From a checkpoint of a small transformer trained on Wikipedia.
Size: 8 layers, width 768, 6 heads of 128 (3 for keys and values), vocabulary 8192, 58.2M parameters.
Architecture: RMSNorm before each block, rotary positions, tied embeddings, normalized queries and keys.
Training: a variant of Muon for these matrices, 6587 steps.
Each number is 128 + 32 x the weight over its row's rms, rounded and kept within 0 to 255. Layers, rows and columns count from 0. Numbers have three digits each. The size before them is the row's rms in percent of the matrix's.

# layer 4 MLP down, 768x2048, rms 0.0719, rows 109-322, columns 1920-1983
099:107136161145138086187207089138110168186093087166125124125065150167067136108067125130181140098105099142136131160067159162152159118053113195130126136077084114186116119163125194080172128187153124
099:109154155147172164110208069172146129085087106107113168141153156146158132147142100153139158074091136130100162149112099160141100174201119103160068162102131116078159090149133167098084135122137153
100:131131191139141155204116163140175100083132063107108096159105134143147108140133098133146147140114122126114115095109126130153146099090176083140153133131133144188126152125096159163162139187141173
097:126091187122118151131117093122091159121145132175105119088141143145049151112164084111123155164168140117107090141140149149126171117153158144105111164085124132117125172129092111120117116091181155
098:167153173205126126153077105086101156098085116081085138188121165136150187162128160098160118164087122120144074063152145109163132092127116175117126166084141163102162165159097081164109092144156086
103:174134112177084091090179136093176104124132061113218111169100136127133182186182146166095139161134154116140129177144108113122112154142118143181111081115089144092099115157132124137155133149116113
097:135172127062069153128152034170113088141178106116071091124108057085133115107153145142172129187175097120137095099175071140114100125110146102117122148136148137121117150150042112111089048120193128
101:107123132166136085161166127135157124096111127156102099194164106097151137090124117132117134141127131152155172115138109133100133112143134149166105103125137108122095106167117106165108094093089095
101:121112101131088116165129128121142174158133119118154098151103107147137084141051136131086175153151160104134178152121117135129167171125108172173063166087127163160136195130152117093137156178116129
102:157133129151092153139127156170134166117131157108157141117150108135075108153124104132199162102151137128131162128154153190167102149152168163127150197144117076122121127123111173124117118145141126
101:138095100128142188106140135140153113117078168105123147167158127099083036076085092147153182169157161160168176113092135111125133092162152114118096171149136123116074138119144117091155126048080126
098:168091146118123151159145151107106108121110128105132144138103143119055114118164148134165146148149093147125073088144084123135093109130094140152155085110133151101158076134134063169125122149177126
099:118132105143129133115144112067163091090160120124146165088161105051181119136143091115094100165086087135138152152115098126106120152167133073111118108125134107129137121100159171139124093088094107
101:124138161097099116105129146082113113089114144130176119104082099172113122127186134154110124169125155139099103169122094132083095126153158135105153199109147098100143089159070163070142105131104165
101:146125186135174179098141162127160143137153155152095120115105130173154194191143066092132166144123117131108132165169136097135114136092175190161124167140144083174090082149076150165142144122115103
101:041113152034116141095130175143131084168120109126157114102101102144071111157135124053155155135161134105129068097147162070143110169152119087132042076171147109092129146138161139155054155124064138
100:087149145168147149143068108128023149100129192125143116130095138204159167147148142095162132173141152107072097126148147135156176097094052117147134154127085151125135131160072125142101122176193124
103:166175050085112164098122119215099122141096142153129131139119116124100160101120101113122115120158109122129132100109077075059182184085138162118122135079205085088106101122138112109125191185170167
100:134158102182142155109091139122131078137105128099145145162098121165111112070133151110131107178191112101156104107110092118106111140141098149145136117162103112108138130208078150138122140085126182
101:114107111154115109113100147150083104134133086176164122154160108123122180111102136142095135142084056110158119127178136091062124068123075089197141095124075133133145075148154100104093141149124168
102:135068077147115098153157066072113116154135165089168148192126181177163067104086119148123127092131139113180102156169075122141119162092129124077101150150131151106104202102165119132125152099100109
099:148111101133147112108181138140131133132147167116185131105171177110160116110163070169137137103179118146117148180093106171130105126114186077219106131153134121114108114151106150066170129128082169
098:164170197127141120153089097117158086152133070133074056118097162162204110086118080190155083096117119084140118147113092154141113147109129187116135069115095129096072161085145144094128145131109177
100:127152115143115116151147048149129166121176105102093126134084092153168114084101156071122117109103144138134176170150176057177145152172155160124108059160113152101179182097109178120103104079110143
101:128086111185130128082132179152122061113112146117095137127143144121106084133140091147109121115126113154135186117123095130136122123140101119162055147137120155141158172110158151128086128144118170
099:116122150201172137127126127126153112141077081090118104120098128107113080140062118132108128155101087119156097146131154082149181130165053088103101119135147075128113101116138124076161096118152124
103:123202144143165130080121104173149133100135141092171110154159163105107143102136104138154151143149162121124114153143134115110076150174134147129188150137203119155148130051130119083166186189176102
098:070182086139117086114156165110122069086152145121145143154103158158139100127082112144097166161119206154154099131138142105112148104082098136048124054173140184097126111216155191126146121071091088
098:159060079092144100130106082113143156134122140171075116134132140127145102139083082113106125119137119114146131162158168192168171154116076080144120094156122124107125151109103163101115113140100165
099:138106130076111151153131156158124100142121174139147108090117094168147137130166141186151104166100161140111172098144134168101117185120155106204104163113065137171175142127142085130106159120194113
100:110152162109111097115211131130156168102113171169110149113143112110089161162053160130131138108127182065140127123193158147191164060124130116119079110097118134134124105143101165102076123181158137
094:077108062191100106140104115135092129118173129153124120149108187067183108112133169099103110068181118121134118101068176124095112130080102139104105086144111175114107114122144066105118104135192095
102:146103151135066149083098100045177104135109156149182114174131093125175101138106182070112140077143092106068114089041188114144133120147093157113108127109113114098100070159102168096151100093162140
101:131118131201121140055120205091090132166121191087143095179150093147134063103096193081088118104137082085170152139148142122125126072070164155129175143125112101191153154182147126079157100128148099
100:206138132153138127125148109182143050162142139089155147095147067121107102218181088077129170153136111183137132077157137195170173140085102180122113136170194113160080094130150090133171059091091111
095:130161072091150109166102102120134150113099170120126133117197143124051121153156117115131149119166139085126103142117140156111107100158132143194143177144107133132137076111172137158135081086126079
102:111113124143104103103146141177119143112160148137148160133068122076052129071107110108158157147176129158203055201101149103132137206112168126143097138146148132108162129094073184236140152097144074
098:144153113165153139121086108150099185175123147101100155125094131155120154166161113124099124082185124117200177157069173084160170156145077164170133116135141100178102132107124050135153115124086193
097:124163160099106142156122096177155186108144138124154127165109106199137116111130143115102157095108134123125118128156106071156079160124104124162173063168115100109100111170166190124118126111076180
101:156113110122076143142132110089136163135113110130167173103131097104162143176136095117155090140081078091121147134122119083119156128151136099128120105062122140066100143114169188166139107124107103
095:120069086140136132110124094129132186134114153056153108149113136121084102133106112109089128065124121076131139145188139137108100101175167120147092124136127151129135140039126105107085162063114153
100:153122093140117139126182140080178144154132109154088141141136121153143147133110123124164101151153150142111121114136118115169120121071129154069088166123139111153136130065139167127127132161112144
098:165114134112124125210133125127113200093138125196119154190124161175102143140129159154076141199080130153159141159098150143150131170135102120119152084138087112077163188149128141128103125148148135
096:103103126088161143157130118146185121103147155117100124125132078131120082126159098128156119151174135141126167108133107107120143169099206109160136116147129104133121114140153137117078135126134158
100:171126130110133154143120112170110159170204164122104165121111070109154128118119184140187084176140102199173100109148090154138080060175145113100129165133113132101090095134086159103121152091144128
100:141078107166100136071206131170088142158113065101129189117136149153154142132166057138124177154140143115151151186141112136146125134154137138078116101137132097191142118158140122136117123132156082
099:137135108095129179149132169111145073102136142135087142138142093190095122134153122167145165128102091159113082126196117133160173123075115138100090146124090146095111125149100140159201120191182094
099:129081121099138145105147153150159150062172104145145139109116185102153084096151107119175142170150116140151141132052095057160081159145118158157093137120166102193121106104072110126132124152180104
099:173149151097175145048177159073129101201134106101153139105140125088153158113126115081073155101069071120132115157129162123105170137142145145197148070100171079148152135133157095076097099102132129
094:125116073106076088120144101128143119152076134101095094222120140116160121116067096127143193157122086111077165170090104174057079188123097156073055170124100096100127109179110178135123172152158104
105:130115117080134112141100101110129175137108180128098147098184043119156113121091144197160100127135112046171106147114178127129115142104087140093166127175083091146151148072182150136135042136070144
100:122098143116127124113138112086093131129101123108122178114198156124193143154093126142097131081092168105147113097093079110167124106058112137107099148095128160105170102131138146182071094126166193
098:131135094175106082144114136148094150141118152150101194092120083180093110088103155125128128121145103142120160139114141088121169088151107102191108109133124117141117109097062094124140152190125102
099:129083151145128116171142137134149091126163113107179120158083127088092192115143082127131159053118154096149183133147154094103092135140083116095160147064140130091179122087130134107132086100083131
101:165168205076137155164120177210080111178146077124137119088141122115072095086164090127097069101069154120122141154206157165132092154167134149118181124100122071076173106066098120175172147157119128
097:101101117098114220141138119154123089133108170160121140103137127084110071114080119131158117085116098089154181170122089146126071078089177168149150109176140088108132131150199097143090094123076101
103:122057103146119095163107080090117058138092137135104143156159044181166093135155085126109091125046111137080133128145117130087091112138108125045095172123101158139190172140135151098145101141082162
102:133187104114116147133138097147133088184101091193071102141130129098107153101144069133136148103131140135155124154145137137147118130162146097137103110107191117126223073111066077139107126117122203
102:156136152110112116128110154161117180098136117161117127103142155113068124112119122077168131184124073145164113122088154144130151115151104084133181169139144106120165125080100154139134122145100079
102:154138131112140151141102112065112160143134143155116070161178148190069184166118168174114154118171105104153128113199140139145111085129100169147193155148155077144181086164140119115127183107141114
100:147116130217112158156104028131082124104155122135124146080164100108166141148124075144193134104146117105120132160113067110088119056177123150125126189180111135061168128139124074123115160139157097
100:127094129109069199143153108096164084045147147078117162136132172099133106068125088141127142122145092151084135139146111149098188117168097145129138108145132155105155140142106169157114184118104134
100:133107204084168122129122183080143122156070185138196130136171185145173115119108092145083163134132135131115120089092064132152122101097138153147120123184163116113175135132136160129154094082135121
104:137137116187107174074116111160173134167077103094184099205114084064118130223121171112112115165141113059070089143128108129153119087160112081143095108121148119105124100077163145127167150150091112
099:135152079094099143093090100157129144173085153155140133131087152079107115084158073119114166110128172098149138140217112113079136185123110135147184163098123126066118127172103139169109102156130080
100:153094124131144070106100103130144116127170132065165125167130090199152102144095094146143094134151134127123151122113144133155103111157132118115125174080166142130122185131134072108104122104172151
099:119105125176140170113163115153131064161085135157181130147179134108141128247123127204122092093153141088047133157113127145162136170119168159086121146090111143131130117123164151121123127151133111
101:122159155095107133086109101138163095106216103138101107155098040067154067154131108165128162116149103142140132107154098093155074144138139159143077071129060166126158116124129126088067161185120135
099:096108113096104131158144084150140180139137104190152121092142162167140117117152149135100153179107141035169052147155159136145119084141130157139099128131146127132102080130141100112122165151153165
099:139135092155070085093102156115136056151112120150095111146123143121147146091114122132172135116132096138122214118153145127098102085122147105203145145113129107144123105097093149109124127123140144
098:135057151107118073168111097115100057176126077068088081146139090073190168153135197095148130102059106068037164098079156155056130119133148133105107185074170173127190137114108163098090125104130154
097:117166131187131113221125096128136083120140087090164130097101077194073177149125128122190206149128094094114110187138154159160142144083142194135103049147129058099132159121136093124100203156123069
101:188108067122065098092125143082129097124096190084096149155107104190170115182149111113155176160166133097111119128163117155098086122158153146196131136126111145160099167147105124145198153133149100
101:114068126138143147132120126123150151208166176124128111105131194083091106118169129087204132188106138099133115166137203135089115112120136117114087077184156164160116189119106132119128105140123057
099:124127164161124105086145132136189163061116092143160091171132127174117150098164128144121164120177078107110147135165129134144112116127150121158119055185093243101121125080172080126111142154138182
101:127141141129136108211101112087196143101145125143144168127134099109072121112154146196174137162127180145131114113144177159165143116075160135151124132136102130167082129091147093124169081099138098
101:172144113110118120116114147176124155096134099088129141172139063184154158075114107151078095146114134168091098104129156118124108145097095099141084158118136147098073179128213148101133162070126062
098:150103199132111173081097125164110162099174087157154114128086126086160145146133100105077150103127136120208118178150112115188098158138111158118125155171124117150101103117107073137117117160175136
100:125155141117144126112141139162107099169053146137123107102124148113105145140087146092110090138119092174050154141103122104196120147161115145175131130093087043148162155147096100098095153172120095
100:082063169097128143170105071153147109123102120159117071102145158113142159125156232168045130177143156179121131165111121159088116195132156084133159091089087104099090130120108139145130131143135103
101:108151095037136077035187116111124037119111133171126135092146145093144150064196074053189165099124133109142172103178091186107112107132090136116192144128181142193141160081108090116105163150103111
095:130079103151154144105106099145138081135122124167136186125103102091134136184138089087119131114083160146107139157112084198172126135083130139098135150036134112140173099136122145158103136101154171
099:145147116093139183138146146122157147088165204173192096177135135159135121098133149131121077150105139125122136174135115165171125111123143102093117085136077124106170130191135145099076151133153100
098:123085107177098098177143081125153136118098170122125153179097180060147143106118163085141119134166151149073115157094137092093093156130126174160129180156169090094140097163083080107153152131122148
098:146129178158113153114077142167116108114137145159133142128175078131123164125112105145138165173095124114128076079136140145164100081139150188149135069108105151065098100101053157124146170148163156
103:065118077119184082076167153139141085115098170151094106152146104094149148170158101126109152183115133162099160116109121171145135079197128130145106117147102157142137122087194160109175100106120167
104:156078168126112083086131160140115111104106086131123108090149102136147146173096092114179072099152131074136107091093120156130138147121147129173089116156099085174157140114096074162171149131117095
101:130155107120127149130156091136134134148160149149141114166096159136143140091146130141116146076124098107096096151153152109153110127174074113164141101151106068061160149137117147158120117144122112
099:172102149163135098135111138132151152087074105108086183107127150097088143154134105132109082107169138166176191154123164105123077179081145126122124168098176124175143092116155135145069138045155131
100:139139063103140148183157135156220089150140081129094127083159131092162119159089143159092146130139095143167144072135155119025110165134136108108101123111124101123120185087179129139111155154124189
099:109091091109158121158095138074121145139107163093120154145138070095104178201087173132191192124122150125145120123106150178140151100169132128152104117130081092138110089123124147164114179132138135
097:138157164134115140161120139177125109140114086078100112103166130164176124102145092111122137139162098092139075093170158162126155105102167147169161115154087176090120140128164171150137121162173136
100:090200143145142166095143113127136172131137101092159090139183082107126094153157158103145107145130148140144115132090129127153155175175142154081144130119073074159087075126136145136110120149114159
102:097125091210126114103137149123123101137075081131098096153123156142147173099083117094165181130122124136132169099151173180147120151182148152158155155149150127109135108038142088158125094079123105
103:064141141093076096157123142145146133154134153137123109125122137165128174092128215099176147138106109088157114144126147125134073175091112166209100169144150140125126109140126121211164137149136146
099:134150185130150139099144117073166130132123127084147141121150139149133147161178120078148139141169130090136147132113110127120146151151106077062106117164136087167122128096166105081109121160180133
096:074098140131083059100114096108123153117098104115076156113110068121059068131153134122112118148150109108137116151122059105163144140069153126102055120162153165101131152119141129077130097111134149
099:143112097106115130078180165133122079057129081145148110181089121085116066136175076115098171119079120141162163188142134133076146082091135109081096116121137142041095098139158170168119159217118113
097:112108162081118051167180113157146136103124151150124063126095151084136090138143103065152156147129110107139125129092170170101098130097069035154160112141176090062155129118113171114162145141064154
098:121124140165145160105164179122145082114137097153183182150103145132122093175085123128109117077113176205113139124149145127076112121113070106102140152095120135161124086177160175111102124129069174
100:105187140126142136116104158106106098137124130102148152107076132100126157111086102087147129103154130155131056121135129155163117158036140132117092122115123159175117090119098128113157097139077107
097:123096144096098112135111102170141136114104143177085094136127090135133147055091100136140151142117120162175097140140157192142142133142138156129161112124167163134127170101149153145165094119133084
099:133139073124131130120122135157042139126129097141129056128198111126136148141129132153193117097177105132140159129128048093188208096173088072106133124112168144098150109149126093139104110095138129
101:110128123098078153122127144141101182205080189125161144085112208116100105124136140125094115126184104138102172109151147145148160148175164133096139149134113130217158127113061136173170113075133147
097:069105184108167159140136103064113142129133164133178150074183123181105135160103108166095084052107110088093131127133069150168130089182150107086107114182096068112123182171130169181082146127164101
100:114156151105164124132204186130168143159076172098113113105112094099155166125128139166115095109122135123137148107134116100093150164125135107134089137162098161200195140124149098134065144115088188
097:103079170133127087159139184111130148162065184162151132092061143194105099127140119157194106099083092152131144104144150118093090123101156108118173151108119176074116105168141110110132127156138115
096:107127128125126157111151155110148180116123154149144120109138142145150123113170130157174161103099154132121138099155131103122129124130087151155161130117158129191097244105118141109191202168090106
098:178140111145107143121163115154142129131140128109110142123111092127098108176132120107150175110152138113094155112143133128143110140103164148109154104150093093133182156097182106149129101132175155
099:128163189115141157123139121167169189100136174104099108120124101128143132134160186118097193116079165133112076163156181095183122158173099112113137121168141132113097130134172196122161150094192138
099:143116168169132110138138111134107071149164104140137134096128076173182088169184195118138126111073108107074159115193100138106153066139141113125102128108038111130141130187135094174126115133217195
101:159140155126131150177093061155175139087167121134143105095105201098179113167118113124110044107143108116143111171102133124142124155093143165124076126116118157029152110168154099177111137151163180
099:119102099140119134147127122127137085112094125064062114095124140107087087118179144116174154124162117068140125106090111189132170149124098131057141156137138169105084161157101109114153133103135075
099:124113123111166151129160130028104141126123127100177135149196136110105159131085088119163171117144135141151158168135135169079072129133108098093130134139107093166088127180137131112152114131145140
101:113166126095151099102138093103149106094152108149076070142074124112115157173116103108096113157065087229150178097105128131216086077124102169151134150129146121132109128119113138128141189113104099
099:123110159111179132147092112150095168136161120056181093163143121079117141172131142131167128079141073162117141125121157125106110090141127148134101180121045094156151095120117176153057095141148162
098:075104068135125119099182130142095202139088040169122117084115143179125104174142176110170134098111121222157114105128095135145144109142163119162122134167093128141144108127070196145161132119176077
099:131106125169175153091141093152134157154085140108092145092130130214100129083112126113100148130160099091110154111152117090086162156134131131105104119126140179112147153095144135116114152137177151
096:116107140108115190150100103127165129115120197117074134189088087086166111138159154087182126099187083161093089099148137143119140153150076096209089104123103139159115187113153113155095062104110085
100:060160085154124129151149164113144168137192156166197097119113099146165114143183078127125076118132127080104048102111107141122122164133192047057156127174104112120105179115151079111102135076161105
099:217126112133114178115149187158157121128175144157058133145154122170164138130200118121110182139125145077101104144120107186115084148125164081062095061160158159138186092093174161139143109169130126
099:141153070130176113147085136155078128106177158122116194134102134167119140146129103112128140164139144081161107083111175126169107145170127147138142139162174119092109095134120117160160153081121156
100:173126127135111155114133159144163187146157014169153158126170081097110119133097098104116078156206123104114156156147163138113075180090145122218090117107127107105115107122168142130171211160118146
102:096081136068116116111123089146127137203093147118141105144165113146119138232148115112134182140114134164124116105141121153143098113093157134163143098162170127166119115103160065182163121191136123
099:103143161138093106156104141118123111138157196123136132097103051155039112117130160100094097134142184112142135179168059127136097164148190081175077107137169113105162135130075104153096141141122162
102:180082157146144123051145137118097134108144075120124135098100105136082132155134145134138100129109175097132193054067151125111079101117111083150110197142057077175048088118104106114130100159204150
099:120107093106122132122136117194095190186117062023102087123182138100183153120098127106149122125071171123139100123099112114095135083100119124084099113123133121086138107085092147111123114122055071
099:150152124093117174085157127110138164077111091126123123061076078164062108103140114159174134082143162112137138137114152092111148078108123149147070141108051139190167113075124111137211115107087139
099:159076149107161074106186122102101134143156105106164185122184097147186083160138189200138092119178086143109070098136152141150127133080101189097131164132132124102140130125140150153122114180126120
099:181078155135100117141124141158202096169180130122101068156111101117120093090097132103177110152132066155150101137101153128123058043070178130112179149160126097139119203128120085116076143135121160
101:147164134069147084160160124162190126149078128094137073112082127120110149066082166146120078136143097126107100132100161104172134169110118135121135084128113113129216076128121136096182109130102053
104:149154117081147148129148169119156132129137136085154090106161059127085171139148098135136094155092022106104123169109088089186106174091207202070146141118137086146140114102099077155087137179174109
100:123139174103129106143098118160087090128126132138188129141127138081103134089130074077173119107124100092145169150089174092128150162107164114157127079157141128133150187100142122181133147098042100
099:175124113162112114146102107126140107151112118145098109138170084206076161168115149213137202108142101153115084117132131114144129159110110098103088156143089082182132163141140138187165096184134119
097:099109121047140132130132140091155139135143151142135142106040112153159168108139133120145112135197163077193084162130145111166184170135125115143131198109144136029143125118136144123155137094130087
096:147111121167128148133117085093096146135119111194107212090108171152199159146096089134134098079127141125083151123095127067139148109126145108132168070122136168134189035104086119151158062112157111
097:149127123140124154130156140182103143142121134140146086169119128150184145107138127122133128128170088097093125093125148167159177122157122140180117117158110164162113152124162112139177102121126163
099:131089198151144117109193091118125152153075099110158122149144149132039087177101075116128102143164164144158165105165087134153140122123086065133133108151092161154116122191163084150129107209163099
096:162116182118104125171137091152166139127121174124079156098090126140071134089161158158109103135225095148108066139076164118126130062115133101103081060140071166120131117139121082091157069108141154
100:166145169156093099111102151109120149122080115156102176091139087102103160235142136106119192086116176122102174116141187117126123115150089199088169118139117167103116167157155147146076115156122156
103:112122151135095137144128192161139103211137122095101135195174074139171145158126127130164123121115119177084096135130118108125150165143146122060072161118089098086081125146126149156213086147117123
099:109138128119110174052159141106102163180110112158092120136042089159100131132116162133091115156098140168119122083096125189149136164141144133137107133109122109100134141150127190072095129141099180
101:110149166114135121111115087071160128096090166117076146145148088124181061155190139092100115144036114153149116195126124092113095137112183094099150161058175144074101136172175153161116115124126143
100:138111126074106145133146151134093140145122129149082099117161093179124226127088146184166176117189153130119135140126159169119181133123173139180192144105110172176141095062092105180114149117076095
102:133072158123103127145134100122110172085134103111102140119149059184182108147142134152137107145160083131122145168099116141106119113152114153107107128107178138108150130152124065134081128138112130
100:102162118155156124172160155124160105128086140092120119128216178097098148071131137097157123040164073070140146093155124147156124103127177173137122175174108133133149084132140099128130128137133126
224:115164178084123157131203089125123167116141070123189156090154122152111123140142173123158133118148103137140143106151121140132165086108134144111152106113065089073078108136123061142137125174157102
100:147135130163125146115189144183120119125060070111125106064189180080151105128148096117197089132152098140132180088152062107130158129153121131072141173100132163145123086150048118080112179144118130
098:116095119174141083166045175149169168132142149209102152133197117127196125139145179171086122107050143159120106109073184127107146174130108134105125110135113162117205150078180141148088081127136086
099:170132169189097074135096124165106125130109159146168101159035120113101159165120120118089147072130161131102123146146140129110091134118065150163158141142200116120148093178149094111123112113147111
095:106172129107143174064078101088101103087118123137095136191121111119161138136116181117118180159092165101103145103142095058121152107154102107163124102122111164072095095076154150169105129122118081
104:114137078130170133113184141162088135081090159172153214117100094169113086087129140147161130189090123192152173183138065103171148129114046149148151164154126172119144150156110180142097115173131151
098:114104136142155130126121159139117123087103153138063107125146135087129068231097116073119159148136124122118130064159144086133114133185110124125135152130169079134091182098133144102114150168089036
098:148102100122149124130072109098120109131111094106182093139063102097122066118169043114123114157077120124149101133064111083077152143132111160070110147157138122137113056124152123103097211134098194
100:167146137175139113136105057085079152113119105131122137158146079136149092138079185117122152134108137104125136118080062090173062079136157099113063132137097124125154103120120097121142117096141148
101:163167184127150121092127120150115105175130110115231030176176133137140168146099120090172200155082141141157130162090139169146142128125186107085067090115072109145093114103158123126117147151085126
099:118113100123138150130171086131183134145133100176205114156130114136153130197138082117078187112134120171150106175152128190158149100098131126108139155066133098155158110116141094128116110117120109
099:152135154147102135145131110188121129129117097118098075102139119077121094113159134115125186097163130105139088081115098125092104115090190172153057155121073110137123108188075051121136096125159120
102:135127110217119101092100146173137171101092143134109130118115072148125156158127129146118123070141126137137079092131174095196161136146139134163117155067096138166096155113128106115155104135135132
099:121133126125126113129071135137146117139088119154173126152050085056161124067092097106155198099152106169115152141150131092058124104107117157170173131162182078133140081078071153120136117158138104
103:136160139141175111117143146199099117167192135118128144137064140120132147168080128095178137149136100109161059116165090096156145116151060131099079183093154175178132089072121151152106157172126159
097:154078100125103095140139107126040141160111087104098097124107121082180181173121122147151133106182072084073125094173109165115078172104150151123116148154147129153139149162122150052072122126055171
097:122176112138134139128112134127097164108119171140126107158074112109211156150154126115161195155130134128125144068092167125158135101106180147084095123115133174137147170166118152110122060130157087
101:138126124148118127134075036125144153136119175204129130170077092146169121098087126138148106128148131134185173163124144135122136160141113145130119147154152186116172129196107101193128147143144118
100:109106090148188091160172140116140115129142143104150167103140103127087149068110121124055123144113127104080155113149130107125207153131098155125089139099141123112124116122179087213094125152099161
099:151196188059146098101082080119076112088103087165130130113079132084142145084105161151101160117169069087131096104143173124102147171121101117140128127119129140137133194128112184158073122105159140
099:141105104086099148137095131154145107124116128110156109174068138114167118111109102135118143132116131156140096121082142117078112139186120084136145149112104122094177110106086187143163092151083093
097:105061169055114109146155108164141147122153088152077150090149176144132157143088126085133129106149049127161112107157149164112103135126127080151121172114128184114122153110136182111115085122144092
098:140171159069138144134123099114108079097098141198085115120113155106124131124130173108108140140112084099142142093091121132116180128171068071103136138089142128160107079098110118131099107154144147
100:178105125159144133123161152098090122151102182155186205161155157101125149135128120181139127125097149170105124144106120133147122041140179106154158112153143077176104106113128130137129136099152150
095:062142144181145145162156130100120097155109125152136123094159073114088135183150154090111202097134118144110121138106158124116143121140126131213103136117119184141144172166109106131118173150196131
098:085154079084179081104196170091108058139157175170121107058113106122177118119104126120091163085116143127105138127116121106145120176101157096148134114105183141118176144141123130161109138127111155
100:150160100126107130125114151144148159164178124165144124130104155159107129155138215126143174163042128091136104128142120146095108145144126111154170181128146141090130140114165142169069060188150180
103:157165129163068138150146139150179146049136122163139078163102175166191124153117106124111198136103098129113136156135147164128182117120145101145188161179114124150171188020184161123113054103187095
097:140145118121192142111131148074097126170170188125168119178075102176128163131180111118157116080109128105150132140140161099139204160150083139147166111159144170198147129138136115112149102149140141
101:165176184105136140143111115094181084110084090112206091157149102154119206099141166101097146083171101121114108109158150113085122133104077133157168100107133151154114131169114141128169099149202125
103:119107108170116142168119124108142213139174109124137147150144145165105088148200120099139109143121059148155139109140126140072125135097154140151097180164084054133144112113131181151108113139164156
096:160075151146063085191114089090116125150142134174147079157165107087155092129142167150152120122085105129133135129107134113118094136121129073065113145074122183114111164068085134129058083099139168
100:204142139109119104107126160137134074143075160076113115196127114111085085149110075117105172118163136090077163126129185113129148167137131073111156121142171104135085094075111150141110147129117108
099:163124081128165103152079144070149123119121052072082119175142168081181167148142087137169103147053124195111132129122087117144151109153117171178115137163145119112189107139127062158171051166115131
102:194098105101106117142155140101118136120109121196133134187093133134114132109132202184052196150077108103109100115117118098094128145139149171106130105161130107133164092153193161114132109231132112
102:098124111116148103102133050113105139155122111095194158138147116139128153085146103120111039161151138142165135113141136100121197115128069154164161161126106160161111138089077134169044147121150105
100:094095187124112133169115101130138048157125145159096077118115186052111115156107109161118167134096140159144141140089094151084127115081149181121159083143148129105213102139173131085125150105094124
101:103140103140139134138152133146122120070119135114169064181061117130087133114108143155101069110110124122165136136129122114137158079102159120099166131190149115080140138205149162153117075135140178
101:137049076110102127128100179142106124119119090163188142128176129144106129093116193154106181084130111097121204097118137124114112130134111119128146181128084151106171150152127180180173141197113122
103:096115174180104157048096149113120136076150134115195101146142179158162134171112113136053098137183105102098090114133153115123099143171128184157098142146121065117094124120110110174133157140197153
102:208099146094117156127113147126106126140122154144094190141129079121152076171092109148086124131102077107107133122160158130144121189102171159131150068119115149115165104168125095110149136175065161
100:100066113184123064172167105141101106116080121105138128152151142142103123099197152171103095104124070111092070134090107121126106124078132097167128089211114150138143131101145110202107123135120125
097:140124150141121156175208156113127138118180105129113108113100148093158108088145113102148170128153102188138143104175102143127148195078110096183112155158111091176169124132157225135160093083102164
098:138116142145127131165137113114128096143155098122158148087093092177192157142103089127129119141089129120130166140139146105137154129133117123083110144109137067138089188165102114103145189097162141
100:160105123116132122122106119173064092143142057112112070164119119131079115127120119096193100148083173122166147100102155168125159065130076120142076136117095197140156172121130163105140167123151138
098:126124130184147145162134046074160147107160145074082134130152100159159102146112148111158107212095110091103136124152136174070063124138062165104138135166114127162153135090086164111076118133139114
099:180143144186066159142121050183130107114120153095117119159058129163103127093104113146084030169092106181159136131115085129157094167111171158069112152180110093132088116110089084114126072087169113
099:175090157099090160123145108163166138128095079124109091113094156158160142096126061123113113126157129166107141118176135084137137135138121133117062098163148101145108152152146103128131093146153172
104:121133150136175112139156201134154114135146177138100152136186107183177140107119164148162211163079134141067140099140159123127105139120157115146133118152139138104135131148148118110091074156221111
097:121122124129132088122064186128140150103103185144153192093121108113157095090151160125085131108087143072128138123143148152110182157091122130092132105154136123112130144118126097187151081118111176
096:140094126156106104109097162163079147147079100104133163142120130115126135111119147166121113179178124123114177220160133132158147131059101141149086168132097158041120140129125112099100173111098130
100:085083068173165172156137096098095157135100143156109171102108132122091101127121149137185120080162089119147101145133120153117156075135160141123139181176153114119088126121057137147170096125173134
100:141098156124177103132099140154147058141132117142130147111184181098072078180100133146168128157131100080113151172069163101063129129093090117146130116114129108195110104132111146146121171154099099
100:110148176116147191093193132126094053153158146061083171134080221131123142145088113125128140098136151125093148145138143124078126161107121076140170091150148161124099146155136156096069111083162185
099:098152164146176131138184107124135151153159153147166111101141125109145177191136125077091059080184150137149141084150168122119145128127096172099145112149126153173129145105111079167089162094156082
100:179216116152123169162134191127085137108145082095114142142136130154120165109136121149120065111108141113097081137140112099177100224075140185045076127130133129117121161139142139145192121115105153
102:124116099162066123134146137154143111101168078057066136137127168141138110101154114179122115032121111160159085108123092194170109121136129110141153126122104133110164080137101068113145113166167144
100:125182161092117152085138086157129059083103116151135137120122133201089069122160155116114153142123134084085130133125115094095099123091177114135149124122079090125106205091121084115077093097112124
101:147117152113147133080094167125198101130062127059157162213100151104141109100106101085142140126144129155079093134128106132142072180073130145102136160132137108181143140113148161147122151109136120
096:113127073118112180075148143121167126124136112116151134129109084132093088077095133129119131206105096167135109121062166102146161150159162121111112159123142129143126152130085120134147041143154064
100:107163148136162072120140143144149122112158069146124149138087143131148101146136142141176107124071140163114079123146144122148090144153103172112128124079124163101089120084138150120113138158154143
102:103095145159054101089115189096160100165106151076179125149198105146137081083134150160133146086125138086154099195099184137158113102096105120122046121109111120136092106136128124144114089132103084
097:156139154169100090093144136135080163110137146113095119126113142176097145146110100116155139100130115181140075121158128145135123176100146117090118139137140091178133129070073141125112092089029134
102:116094158149126111119133080132165106055186083132129119129161131124121106153136142051115158148125072078170117132076173077144138092114138062167160112131116130180129139127115100134084118157123140
098:079104143139099132170156121132105160190101117116113212109162077164164108105060071135153083084164075156175181160102143163145120098118150120107138135182151079105121115158129096121158113090146182
098:154132131129138129181110177143188082087096126135115160096137146135111185097112148166165072160140107137088128112140130107171092168079115106090150136099158173126055130116132156093130142119143136
102:157165124102083069136123167112141141164133130130079141161103100127084101124100173168154122153149139097157146129169139116132097118108166132098136119160118106209154120123110033152153125171106104
101:086132124138114137131111162175117118214081134108115152137153199104144076110101117107122125100115175156136126079110133124090140202135172101100151221153186118064068090151115101137168075124178149